Weights of a small transformer language model: capped logits.
Each number is 128 + 32 x the weight over its row's rms, rounded and kept within 0 to 255. Layers, rows and columns count from 0. The size above them is the row's rms in percent of the matrix's.

# layer 9 attention query, 384x384, rms 0.0347, rows 0-24, columns 128-191
size [109  95 100  82  94 110 103 107 102  96  97  96 108  94 100  91 102  95 101 101  96  95 119 106 107]
[[ 96 144  96 156  75 170 134  76 191 163 133 129  77 169 155  99  67 154 161 163 138 112  99 133 107 163 102 114 169 139 156 149 117 157 111 108 116 120 127 151 103 130 197 106 163 110 183 156 146 133 109 143  86 107 135  75 159  86 115  91 160 129 125  87]
 [104 146 145 154  70  87 109 136 150 157 118 178 128  98 117  85  93 114  88 161 151 153 128 150 136 139 135  97  83 163  94 148 136 112  89 168 126 110 157 111 178  91 158 148 113 147 110 106 145 132 125 135  67 120  84 136 160  83 129  66 130 139 182 120]
 [131 153 103  91 115 117 118 193 102 100  78 127 141 125 114 124 181 106 112  61 112 132 175 155 148 120 140 122  81  95 147 122 129 111 164 121 100 154 154 119 134  85  69 193 145 172 132 116 145 110 167 157 138  80 154 151  94 151 176 159  99  94  89 179]
 [107 132 162 158 112 153  99 112 127 119 165  88 149 143 163 150  76 110 154 213 170  93 130  96 157 129 154 133 150 132 172 140 108 121 140 118 149 148  72 146 128 149 192 104 174 117 152 128 156 122  90 107 126 123 126 112 111 146 106 167 141 111 173 106]
 [168  82 127 190 151 144 129  49 155 137 174 103  94 123 154 182  97 128 124 190 146  91  95  81  87 130 137 145 172 107 156 131 129 124 108 115 159 159  52 139 115 185 135  75 164 137 164 118 119 123  78  71 105 186  93 107 158 126  90  79 146 109 137  73]
 [127 102 131 191 127 105 168  54 123 115 166 123 117 158 100 145  76 132 100 127 119 180 118 107  89 154 128 159 161 117 134 132 112 152 118 129 128 154 144 179 174 109  72 124 140 140 126 126  99 121 101  94 131 164  97  94 134 132 140 128 130 158 169  52]
 [141 104 138 143  68  86 140 128 108 120 123 147 159 207 128 152  82 141 205 148  79 110 152  65 121 142 103 113 105 112 189 118  64  67 114 123 154 127  97 151 201 136 107  64 142 121 129 124  59 108 110 126 186 148 104 185 115 122 165 126 130 131 188  68]
 [ 91  97 151 166 177  62 108 101 171 132 150 137 135  99 117  89 141 110  88 137 124 115 146  42 109 125 111  97 164  55 128 159 139 134 151 118 171 173 133 121 149 117 142  62  88 115 115 142  66 184  97 116 126 121 151 132 194  70  75 140 188 101 134  97]
 [107 161  58 111 176 138 147 205 128 139  61 140  87 111 170 140 159 130 115 153 118  88 166 128 168  91 120 170 105 128  83 110 120 123 130 112 108  85  90 130 109 134 106 153 124 130 136  84  79 126 137 130 140 123  78 110 157 147 151 137 104 107 123 156]
 [ 71 109 151 204 130 143  91 144  98 104 116  84  92 129 143 156 154 145  88 137  97 107 142 105 168 136 161 104 154  88 147 198 108 126 118  90 110 137 135 178 161 201 126 118 145 149 125 159 106 130 113  99 118 117 124 109 131 139 141 103 116  75 144 130]
 [172 118 103  65 151 167 143 128 162 194 115 170 180  88  83  93  83 115 155 133 106 152 140 130 139 120 126 138 105 127 114 119 125 134 112 126 170 116 157  74 165 146 158 108 169 167 142 116 122 185 103 128  93 136 137 112 143 109 159 143 146 133 139 160]
 [149 163 152 103 103 153 170 136 142 136 144 141 160 134 166  98 149  89 175 106 115 121 134 141 223 147 162 125 143 164 119 142 121  77 119 141 122 100 119 123 101 160 153 159 110 122 112 107 115  98 123  66  93 138 140  94 205 112 138 169 100 119  99  78]
 [152 184  90 120 140 106 127 117 129 143 103  93  97 105 102 107 124 135 136 118  87  72 159  80 184 134 117 137 122 152 119 146 172 145 128 122  91  72 136  60  83 139 192 143 141  90  91 141 130 174  94 133 114 147 107  83 217 152 135 125 156 120 107 160]
 [128  68 123 104  56 166 122 152 108 133  73 138 109 111 101 167 176 216 161  87 159 128 102 174  88 102 122 174 182 126 145 106 140 147 164 175 161 154 132 166  79 141 162 126 154 142 133 126 143 140 106 131 134 189  58 176 156  91 123 111 115 148 120  62]
 [162 115 168 172  58 116 167 145 154 139 114 108  89 128  98  98 155 128  90  79 114 163 114 123 129 136  90 108 144 124 132 128 138 156  87 136 107 123  89 150 204 179 149  72 118 135  95 102 107  58 149  86 149 113 147 112 153 108 127  69  97 156 100  64]
 [ 74 112 127 156  57 126 135 187  87 133 135 120 147  84  75 116 115 121  81  90 107 111 146 137 120  98 180 117 137  91 148 143 136 119 108 124 118 171  79 131 108 158 133 148 153 158 110 105 123  81 103  83 103 101 171 103 159 109 165 124  81 158 111 164]
 [136 189 119 101 169 144 103 124 138 156 118 145 106 105 135  86  86  99 149  72 135 113 172 136 128 116 151 117 113 137 110 149 130  77  95 167  82 167 125 131 146 167 133 121 146 133 124 142 165  96 134  97 106 144 122 157 141  89 114 101  90 180 136 128]
 [108  83  60 173 155 119 156 107  91 128 120 148  86 123 187 159 137  95 130  96 120 164 146 129  82 112  61  96 108 165 159 128 143 120  78 119 136 196 159 146 140 110  61 127 112 132  88 170 139  70  62 185 166 173 141  87 131  93 118 147 160 117  97 100]
 [138 146 124 161  90 126 126 166 122 169  75 143 178 117 126 115  81 133  92 141 141 144 119 123 132 168 137  75 120  75 196 131  83 174 111  54 131 168 166 169 130 139  94 102 143 126  96 151 182 113 168 112 127 139 147 217 137 170 175 154 164 111 111  95]
 [168 140 143  88 105 112 165   7 132 108 160 172 110 102 140 143 109 137  88 161 107 144 102 131  61  72  94 142 143 169 157 114 146 119 131 197 111 114  99 122 180 104  78  52  79 138  93  84 114  76  74 132 138 117 201 122 143 111 157 153 157  81 106 168]
 [194  93 121  96 100 117 179 168 108 142 146 182 145  98 107 194 100 154 140  98 117 161 120 113  71 177 136 126  73 150 107 116 133 152 145 131  92 138 151 152  87  72 129 108  91 136 158  78 171 101 130 169 115 107 197 111 135 118 156 128  93  97 171  97]
 [ 91 146 153 117 109 118  92 133 161 127 163 142 192 159  90  91 131 139 195 126 171 142 117 126 103 108 139 125 150 171 119 148  70 110 114 154 127 102 148 111 112  80 124 120 169 143  83 155 148 172 152 118 146 150 184 115 122 161 165 154 138 128 217 149]
 [ 34 113 124 161 168 119 123 128 132 105 113  91 148 156 116 174 191 115  78 165 130 101  49 110 112 139 169 110 102 143 139 139 121 143 159 124 142 123 148 177 131  77 124 161 154 132 126 129 103  51 162 112 138  53 117 108 146 116 148 124 120  99 179 135]
 [120 126 132 157 193 156 119  90 169 128 146  96  97 155 103 121 159 151  85  92 129  91 106 201 141 128 144 138 122 128 165 145  93 151 115 141 154 158 168 101 159 114 115 174 133 145  86 159 127  82 146 118 100 174 109  79 156 169 125 125 142  82 155 153]
 [106 124 114 162 113 164 172 104 102 130  98 149 130 149 119 158 108 163 181 153 183 107 107  86 152 137 149 144 128 126 126 101 130 117 107 101 223 120  57 153 109 167 142  59 144  99 103 102 144 151 122 110 154 153 120 153 159 146 144 177  68 168 132  80]]
# layer 9 attention key, 384x384, rms 0.0334, rows 0-23, columns 128-191
size [101  77  81  86  86  93  96  98  98 138 101  93  95  95 101  91  89  96  91  93  99  95 109 107]
[[148 135 132 122 136  76 107  82  95 148 124 118 186 126 132 183 193 116 129 151 143 120  71 122 146 110 122 119  82 143 137 105  99 134 113 123 186 163 141 108 119 146 171 132 126 121 119 110 163 137 114 171 152 109 125 123 124 195 102 164 109 157 127 113]
 [153  91 122 140 142 180 141 146 119 128  80 142 148 163  68 130  79 124 119 105  89 151 125 108 153  95 106 161 171 161 207 115 149  95 135 165 140 143 112 110  89 168  66 142 135  64 130 124 151  93 126  90 168 125 120 147 149  96 143 120 142 129  97 104]
 [142 133  92 121  90 127  94 180 167 137 100  68  91 108 149 123 121 114 113  79  95 165 142 173 143 176 156 125 176 112 101 204 130 116 140 100 123 137 119 109 167  72 123  82 126 147 144 174 155 165 120  46 136 146 192 109 110 149 144 135 139 140 155 128]
 [153 192  96  98 114 115  63 109 111  99 205 165  93  93 122 116 160 142 163 167 147  93 103 138 152 129 130  92 107 103 113 150 148 145 111  64 167 103 143 109 106 105 165 143 113 101 146 109 179 206 122 187  87  89 112 122  73 197 120 177 122 114 175 168]
 [119  95 142 150 123 104 114 150 113 130 177 118  92  80 176  52 133 143 105 172 116  70 161 129 191  88 104 110 163 155 140 125  85 112  96 103 104  93 173 105  71  88 140 154 118 146  91  93  94 160 118 116 123 125  93  85 150 127  72 152 138 131 118 168]
 [144 139 150 138 110  87 131 119 118 124  92 101  93  86 103 156 161 110 101  85  78 119  99 149 125 174  80 159 121  97 119 172 102 142 135 147  71 158  89 154 139 101  91 150 142 161 128 109 108 108 125  72 119 124 145 138 154 155 187 101 117 107 105 125]
 [131 117 101 194 112 155 105 109 139 118 131 129 103 149  78 100 189 152  85 151 117 111 117 134 173 106  95 147 118 137 110 117 129 136 155 104 140 158 135 148  79 139 141 131 189 114 137  63 119 156 118 133 116  81 107 174 110 122 106 132 166  73 110 151]
 [152 137 104 127 174 167 102 139 157 115 129 152  94 138  55  80 145 149 134 171 170 147 164 149 185 162  96 101 107 127 128 146 113 135 154 165 111 128 170 123  91  74  86 115 142  70 113 139 167 106  55  88 168  92 149 110  84 144 155 172 153 142 160 197]
 [106 155 103 165 110 124 170 156 150 132 120 167 160 174 127 105  73 126 140 208  62 115 164  80 112 108 119 111 128 130 144  43 123 144 146 175 194  68 122 158 152 105 140 133 120  86 142 137 169 162 117 188 107 142  66 175 107 141 142 156 132 118 116 145]
 [134 143 158 154  83 113 132 109 155  80 140  11  98 115 121 130 143 176  56 112 156 112 141 137 121 131  66 118 164 167 100 210  98 150 131  83  71 126 139 179 132 158 124 119 111 139  92 123  98 137 164  97 153  98 150  76 168 105 149 102 141 115 103  73]
 [167 116  54 155 136  75 147 118 150 175  48 164 159 147 191 142 143 110  97  86 183 141 159 149 154 181 112 156 137 161 107  85 122 115 117 197 156 156  82 143 110 113 126 126 145 120 113 142 156  38  66 106 108 137 166 120 111 162 136 125 133 133 106 164]
 [ 89 141 118 104 137 142 128 146 108  85 151 139 162  94 184  94 186  83 124  78 103 141 170 143 144 119 132 121  88 110 107 124  93 113  92  80  63 190 120  89  83 136 184 136  92 143  93 147 116 129  88 142 108 202 170 103 162 154 117  77  89 136 136 121]
 [ 98 160 182 179  88 121 150 124 109 140 178 101  92 175 157 103 183  92  98 156 143 124 130  79 176 142 120 120 138 137 124  70 122 163 133 100 107 178 128 141 105  98 112 117  91 141 130 145 115 121 112 163 140  76 151 123 103 200 129 103  68 165 126 169]
 [113 115 103  97 122 147 109 123 128 128 135 142 157 128 122  70 113 130 128 157 112 170  99  63  61 140 175 208 139 146 178 118 119  78 151 151 162 120  92  75 131  76  97 120 127 134 162 133 121 145  66 152 104 121 140 177 126 189 102 139 107 115 163 155]
 [147 106 143 129  70  93 117 150  52 144  95 155 152 161 132 125 105 129  64  36 122 117 168 153  52 132 115 147 128  81 115 119 105 161 136 115 112 102  89 144 136 173  73  91 102 142 140 125 189 128 130 112 114  95 133 148 133 115 112 120  93 133 210  84]
 [157  82 152 105 140  96 174 115 168 220  94 115  71 133  81 146 135 137  79  61 154 124 145  70  80 157 108 185  75 121 137 174 153 112 145 125 119 125 105 157 111 137 135 133 145 112 111 160 159 125 144 171 103 105 111 125 142 114 122  89 101 173 193 143]
 [136  99 161 174 107 120 171 120 163 209  71 147 109 156 125  58 125 103 133 140 138 173 125 177 185 129 143 121  87 127 153 139 108 176 174 148  80 166 138 133 151 147 102 148 115 152 114 112 175 101  80 152 175  55 139  84 145 130 122 162 120 165  71  92]
 [150 125 161 130 155 103 179 177  46  84 147  86  83  61  77  96 156 168 114 132 108 159 141 117 144 169 102 133 104 174 123 175 106  95 161 113  68 162 148 161 159 122 148 146 125 134  88 138  67  94 142 129 115 120 157 113 113 125 126 113  64  98 127 102]
 [ 80 108 138 153  89 134 133 121 116 156 144  96 130 128 142 123 100 106 146  86 203 183 141 102 144  83 100 179 111 132 191 135 108 100 126 129  97  81 154 129  97 109 151 199 125 123 113 124 105 139 139 143 154 134  96 161 151  91  84  58 155 126  79 126]
 [121 114 177 162 117  83 162 192 141 128 100 136  98 147 122 154 160 120 102 126 145  74 105 167 126 134 179 127 124 170 153 114 178 146 163 154 142 107 124 148  83 134 183 111 134  95  56 114 166  62 107 155 110 102 119 100  60  87 145 121  90  92 202  88]
 [ 49  60 122 174  72 109 140 144  48 167 125 208 100 104 141 142 121  95 124 116 100 162 114 141 150 163  85 164 120 163 146 110 110 123  88 194 117  75  60 125 145  73 136 151 122 163  92 164 124  85 143  95  92 123 119 118 132 100 108 105 113 110 132 119]
 [124 101 147 140  57 154 130  82 145 138 138 211 123 136  63 131  91 166 173 113 101 150  82 168 201 166 160 115 216 135 132 123 103 119  65 144 131 186 135 139 131 128 166 130 175  75  97 153  88 161 132 135 145 123 125 111 160 113 107 177 145 125 127 110]
 [161  94 157 134 143 121 110 100 168  89 106  72 108 135 130 134 144 114 143 130 161 143 176 129 161 147 145 136 172 110 118 150 151 129 141 149 144 134 180 141 136  93 150  97  98 217 130  97  99 141 136 141 136 163 116  94 133 114 117 168 164  94 141  71]
 [180 102 149 122 150 109 132 118 202 153 153 134 146 157 157 146  87 150  97  86 170 134 116  67 113 138 123 133 158 216 145 171 151 166 126  86 126 160 105 125 159 145 109 115  66 135 118 102 168 116 157  84 170 164 123 118  85 115  79 101 132  73  94 120]]